Weights of a small GPT-style language model, trained from scratch on English Wikipedia.
Size: 13 layers, width 64, vocabulary 6390, 1.62M parameters.
Architecture: RMSNorm before each block, rotary positions, no biases in attention or MLP, normalized queries and keys, attention and MLP in parallel.
Training: a variant of Muon for these matrices, 84M tokens, 10195 steps.
Each number is 50 + 15 x the weight over its row's rms, rounded and kept within 0 to 99. Layers, rows and columns count from 0. The size before them is the row's rms in percent of the matrix's.

# layer 4 MLP gate, 256x64, rms 0.254, rows 119-135, columns 0-63
130:59 35 41 61 45 31 36 58 80 45 69 56 41 39 53 60 46 42 36 66 58 52 70 47 62 70 42 37 55 46 55 05 07 54 58 68 46 58 69 62 49 35 29 13 52 52 25 64 16 49 47 72 62 51 49 51 50 41 44 53 55 51 42 43
103:56 44 41 34 36 65 35 39 21 45 61 58 81 43 72 62 60 68 68 37 50 45 39 30 59 33 50 45 45 41 67 27 37 46 48 57 44 31 46 31 52 27 45 38 59 49 59 37 47 50 29 43 74 56 23 63 74 47 83 25 72 75 43 34
086:71 56 40 52 36 58 46 50 63 18 49 57 49 56 74 46 57 40 64 23 71 74 54 44 18 34 41 44 39 39 47 50 23 68 55 21 59 59 42 42 43 22 45 60 34 41 45 54 26 37 32 43 21 56 48 66 66 55 56 36 66 15 63 50
103:17 33 36 58 45 31 53 41 28 64 54 60 50 46 45 57 50 57 15 46 56 43 17 40 44 44 48 34 51 65 58 60 24 41 79 52 67 25 34 61 81 51 25 45 45 43 61 32 41 64 57 48 21 38 35 47 41 54 71 40 51 78 48 48
109:59 30 40 31 48 59 49 37 44 44 67 72 81 71 44 46 53 44 80 55 58 48 68 40 55 23 37 52 43 26 45 35 57 50 65 49 44 77 61 26 63 31 31 19 49 67 47 44 42 46 31 70 68 65 37 44 75 65 47 45 27 48 65 30
100:75 62 54 58 45 59 46 61 44 49 37 45 69 61 61 39 49 72 43 44 64 43 43 52 42 63 59 51 56 48 48 63 16 20 66 87 63 69 53 75 71 63 43 54 53 69 39 40 50 51 53 24 55 18 74 78 82 45 36 57 44 30 52 46
080:59 33 50 36 51 46 35 59 42 54 68 66 42 41 50 85 81 51 53 46 44 36 55 61 42 47 52 47 55 23 13 41 23 55 31 35 65 67 51 50 47 35 32 66 78 54 51 55 55 36 44 37 45 57 68 25 49 34 30 34 37 71 73 79
084:33 44 34 60 45 35 09 25 15 43 35 34 47 50 40 63 40 44 58 66 08 39 20 54 37 45 64 37 56 37 57 58 43 37 69 45 47 49 51 43 43 44 28 59 54 35 61 43 47 72 41 62 64 63 69 67 52 65 55 34 63 56 34 26
097:67 46 57 75 56 55 44 45 40 49 75 66 57 41 59 39 23 74 66 46 32 34 76 50 41 39 56 21 21 53 52 55 44 27 63 69 51 49 50 31 52 74 50 41 61 67 33 28 46 51 29 72 73 44 53 55 60 87 67 54 66 61 57 39
082:43 48 46 49 49 54 18 56 25 45 53 52 83 69 60 53 35 29 81 91 50 64 36 63 53 48 36 62 59 20 50 25 42 74 61 59 32 38 22 57 52 39 46 44 44 48 50 55 51 61 23 44 31 69 33 64 40 45 43 38 42 36 62 46
098:22 48 35 72 56 54 60 27 35 63 52 73 76 56 87 53 33 58 55 84 49 42 49 58 42 50 44 63 49 51 46 64 57 45 52 34 48 47 62 41 64 58 10 50 52 65 61 67 72 64 46 67 76 59 63 65 62 56 83 45 51 43 46 26
110:42 58 30 41 66 38 37 60 72 48 36 61 72 41 27 60 39 77 48 38 70 45 54 29 31 44 34 53 87 75 44 51 41 49 49 67 37 36 75 62 65 38 47 52 27 61 22 31 31 37 49 54 31 49 55 59 73 62 74 49 67 57 60 57
105:42 46 49 58 63 35 71 45 25 39 53 80 74 43 57 38 45 38 50 38 64 70 65 20 17 54 69 34 44 79 49 50 61 41 58 55 48 51 37 38 59 51 42 42 74 64 24 54 22 51 23 69 54 72 39 48 68 62 50 47 64 75 44 36
078:30 31 66 12 62 69 53 43 71 79 44 60 44 69 75 62 63 41 44 73 23 65 54 76 31 73 47 61 48 44 63 41 30 61 48 51 49 67 65 51 36 52 49 44 44 71 72 50 28 41 58 48 61 23 50 56 50 45 38 60 65 42 29 68
101:61 50 67 64 14 60 25 23 52 15 53 54 56 40 44 28 47 76 62 39 55 49 54 27 39 46 54 44 45 34 59 45 49 50 37 75 38 57 47 36 52 26 48 39 71 45 59 64 57 51 33 74 51 47 25 49 61 44 89 38 71 65 43 31
122:48 45 47 38 62 63 64 67 39 61 66 50 59 42 28 39 50 59 66 29 55 70 61 39 27 48 46 66 62 73 56 68 44 68 27 59 49 28 48 08 69 55 43 55 59 53 56 74 52 38 48 42 82 44 71 69 83 35 50 40 77 65 54 55
086:82 59 47 54 23 46 51 38 15 51 32 65 81 64 54 61 38 49 60 36 39 52 56 58 38 56 51 32 74 38 42 68 62 75 33 50 50 38 34 36 67 26 66 62 73 43 40 47 48 43 34 30 51 22 43 52 63 33 72 63 56 32 54 68
# layer 4 MLP up, 256x64, rms 0.239, rows 119-135, columns 0-63
125:48 69 43 79 80 39 56 52 26 52 64 54 77 68 39 49 29 54 63 59 68 49 65 51 38 37 29 66 67 67 53 38 76 60 66 63 39 61 34 68 61 41 60 52 43 37 50 87 67 50 41 71 35 64 23 55 61 48 70 70 44 51 40 62
106:60 33 42 65 58 61 30 35 36 47 67 96 58 51 51 65 71 57 47 24 54 51 48 31 53 62 50 48 44 59 40 47 27 48 52 40 75 65 80 11 49 58 38 59 54 41 27 33 39 50 43 57 80 53 50 73 48 24 50 39 48 58 57 31
111:36 54 87 40 34 53 34 65 25 36 22 61 57 54 33 62 37 44 28 57 48 36 23 64 60 59 88 56 66 42 21 49 54 38 48 68 61 33 43 44 46 28 46 70 72 64 39 57 62 54 47 62 56 40 43 62 38 58 30 49 68 62 72 45
105:45 64 38 44 54 40 59 57 24 76 31 53 69 54 40 85 52 19 75 43 43 81 85 59 47 68 45 68 58 75 58 58 36 50 48 37 35 41 36 36 51 26 39 41 51 53 52 50 30 66 62 31 50 26 64 54 37 48 42 50 69 64 64 42
116:41 79 64 70 64 72 43 55 50 48 71 41 57 45 47 39 40 40 38 29 28 59 56 15 02 38 57 35 51 86 45 58 70 37 42 71 31 35 49 40 43 76 58 48 46 48 43 71 46 41 38 31 37 61 48 52 31 51 47 62 42 58 42 57
116:36 28 41 47 36 39 67 69 73 54 67 52 76 42 53 70 58 58 53 48 14 61 60 45 39 32 70 50 44 43 41 49 69 67 60 55 36 48 42 16 61 35 70 64 45 45 22 40 63 52 40 53 62 69 43 74 60 30 66 46 69 46 45 14
078:40 55 51 55 64 11 45 58 77 43 46 43 46 49 50 77 59 58 84 80 57 54 36 66 65 43 41 65 55 56 51 52 45 54 61 28 43 76 57 58 32 37 52 53 91 12 61 39 64 49 34 43 49 35 63 47 51 28 42 40 36 39 65 47
093:48 56 89 33 45 63 49 53 72 35 57 20 45 43 29 52 57 70 59 50 57 24 00 39 54 45 58 59 55 32 49 40 33 51 63 65 44 66 48 72 33 58 49 74 43 33 38 46 64 69 46 64 55 57 51 58 58 46 34 66 72 42 57 70
100:61 53 48 73 54 87 47 67 19 72 64 49 25 44 48 52 31 56 52 46 40 30 49 18 42 65 55 53 41 66 34 71 60 40 55 43 38 46 31 57 67 83 42 41 36 56 64 47 52 66 59 38 61 71 35 67 50 25 35 30 42 41 34 29
086:69 41 58 38 46 66 82 35 54 77 62 53 29 33 39 47 39 67 30 37 41 36 48 52 64 40 42 30 60 82 56 58 21 39 63 55 36 45 53 50 55 46 38 16 46 38 54 67 47 51 41 53 21 25 71 37 45 45 55 71 79 59 41 68
096:56 57 66 35 63 41 54 50 69 35 49 41 48 65 50 56 69 71 56 72 71 49 25 27 64 68 31 32 46 78 40 49 59 35 38 71 57 40 70 52 64 45 66 68 34 45 71 50 45 59 46 41 36 40 65 21 73 41 22 68 43 32 54 20
108:49 47 56 67 36 63 51 50 48 63 48 61 32 73 47 30 42 47 29 58 59 70 24 84 51 76 51 77 44 38 50 51 26 47 52 32 38 38 35 61 43 51 54 58 40 17 45 75 52 67 51 26 74 77 54 71 67 53 46 63 73 32 56 57
101:76 56 30 57 38 69 58 52 36 64 52 51 56 43 59 34 59 45 75 27 37 68 62 58 53 78 67 37 51 40 29 55 65 34 49 42 56 17 35 72 58 60 35 47 71 81 50 31 43 72 67 74 56 49 31 59 36 50 25 73 52 45 64 59
093:70 70 56 55 59 77 40 52 44 51 50 51 27 56 55 48 41 35 29 58 50 81 53 83 65 66 79 46 65 35 24 57 32 37 64 37 60 72 40 55 52 73 36 53 39 26 42 28 38 34 58 64 31 26 46 39 24 36 59 56 48 29 46 53
096:55 43 41 67 45 45 40 46 52 36 72 69 43 52 58 52 39 53 45 62 93 59 71 22 72 12 71 53 48 39 41 62 41 38 48 51 27 23 49 77 62 12 59 41 62 43 55 50 57 41 27 49 46 49 74 61 48 50 63 68 33 43 51 44
115:59 52 62 70 68 32 43 99 82 56 55 40 46 55 25 41 36 43 49 43 55 31 52 33 70 59 37 64 46 54 77 69 55 59 37 47 48 64 33 48 55 61 61 48 45 53 74 56 46 42 70 46 63 53 62 76 59 28 31 27 68 26 46 58
098:37 05 32 43 49 50 45 45 53 47 73 63 54 36 44 77 62 53 55 34 55 40 75 72 57 48 51 38 22 37 62 11 53 50 25 81 42 57 60 43 31 63 53 50 63 62 56 56 45 32 48 59 53 44 52 46 42 36 60 32 58 71 41 17
# layer 4 MLP down (transposed), 256x64, rms 0.169, rows 119-135, columns 0-63
122:54 51 48 25 43 58 48 15 76 52 65 26 57 32 35 52 49 30 39 51 62 44 62 71 61 57 32 49 48 30 56 71 71 35 68 45 65 38 53 51 39 51 72 29 66 62 28 48 26 15 41 41 54 53 51 27 44 39 51 32 50 74 72 68
103:37 47 43 65 54 49 46 42 46 36 54 47 53 40 49 62 51 51 34 22 90 74 69 28 64 67 66 39 34 48 66 50 43 58 45 25 65 68 24 61 64 69 25 40 24 36 60 42 63 37 73 42 73 28 54 66 57 57 66 49 45 51 41 23
121:66 47 32 52 35 63 65 35 82 41 40 66 59 37 57 46 69 72 69 24 45 38 57 50 36 30 43 64 45 43 38 54 32 42 43 65 58 58 51 59 39 47 54 63 18 37 53 46 45 13 47 20 49 76 36 42 76 61 66 68 25 58 65 46
101:56 46 57 62 58 59 33 44 56 40 49 69 51 52 63 76 46 17 59 58 69 72 53 56 32 37 57 59 56 55 59 64 55 59 50 31 39 15 72 52 31 26 37 50 68 44 89 39 08 40 61 45 49 55 62 72 60 73 40 51 33 49 43 51
106:65 57 55 60 55 59 65 58 04 53 36 44 42 68 62 59 37 61 72 48 19 49 43 51 38 57 66 58 26 62 60 34 37 61 45 51 66 47 59 47 57 90 34 67 51 37 45 42 50 52 33 23 50 54 71 72 51 57 91 54 37 46 54 35
110:41 52 42 39 63 48 50 77 67 44 58 79 68 44 52 35 40 78 18 47 53 53 44 60 33 56 58 81 37 37 74 49 47 49 30 62 29 80 38 17 61 49 37 60 54 46 44 67 52 27 42 66 71 32 49 65 60 31 49 64 36 66 57 36
096:51 35 44 31 77 17 65 50 48 28 60 33 34 35 51 17 51 53 53 51 47 76 75 44 32 40 73 40 54 47 47 32 63 39 53 52 57 52 24 50 90 61 45 38 29 44 72 67 48 51 50 27 45 43 48 42 35 51 39 50 47 24 39 71
105:42 66 62 52 41 41 64 58 59 39 41 66 67 40 46 65 44 40 42 30 48 51 66 40 72 54 45 43 58 53 49 62 55 52 48 66 49 41 27 52 50 33 64 24 27 37 31 72 54 00 60 41 52 71 57 34 45 37 43 53 49 53 73 69
101:62 58 34 68 47 60 25 46 50 38 24 48 24 40 56 36 39 48 58 47 20 87 20 48 40 48 40 36 39 40 49 51 60 29 68 37 55 44 62 47 63 48 37 62 66 82 52 42 60 37 63 51 58 45 28 77 78 60 51 61 58 67 22 54
090:40 47 53 38 36 57 45 70 49 39 30 68 60 61 30 39 38 51 62 91 49 34 24 32 11 35 40 50 62 32 36 51 27 63 65 54 63 09 49 77 35 43 61 67 61 56 39 49 58 64 35 45 60 44 65 54 61 47 65 59 52 54 59 41
098:38 48 41 53 67 60 30 33 44 44 38 27 70 70 33 33 68 72 41 51 13 39 38 31 54 51 38 45 57 64 64 38 29 44 75 48 41 20 48 51 48 30 55 49 71 59 31 40 68 27 41 30 42 39 46 20 64 69 41 69 45 50 37 62
117:46 44 43 35 30 66 34 25 54 57 40 33 53 67 56 44 57 44 32 43 46 44 22 58 58 62 56 33 68 27 52 62 67 76 54 32 31 72 20 61 26 51 41 39 45 64 66 57 71 06 47 54 63 43 53 54 30 44 58 72 46 47 36 32
096:62 69 39 66 40 67 71 46 43 39 37 83 66 44 72 39 78 52 76 51 48 54 36 72 48 64 62 41 28 50 39 47 57 29 61 25 34 19 47 48 45 64 65 54 79 60 52 34 54 43 59 61 56 50 19 45 28 29 44 51 48 41 37 71
095:38 48 61 34 49 39 28 57 39 34 35 59 37 56 59 63 42 85 20 26 63 33 50 16 58 58 41 36 47 66 54 46 50 63 59 68 63 39 46 62 46 48 55 52 89 76 49 62 34 51 59 20 53 48 80 63 42 64 70 57 58 71 51 46
094:66 50 34 61 40 37 17 59 50 31 49 55 50 69 47 58 45 43 64 26 68 62 48 63 43 51 32 42 46 52 56 43 58 48 36 55 53 58 69 51 66 30 67 52 69 71 34 54 01 78 28 35 67 49 54 80 56 63 64 41 63 48 79 55
113:44 30 56 79 55 50 46 68 68 39 39 48 50 43 65 62 53 47 70 34 67 48 40 32 57 50 63 66 58 42 54 25 45 63 38 53 48 60 77 64 42 63 29 72 50 60 54 59 42 99 63 50 49 64 57 35 53 57 47 65 71 54 61 45
088:58 14 31 45 35 55 49 79 54 51 54 57 43 37 44 79 41 45 67 35 33 24 38 81 61 44 53 36 52 17 52 34 70 66 52 51 73 73 57 45 46 45 38 70 38 40 62 55 27 41 46 51 80 27 51 54 38 45 54 71 49 49 34 66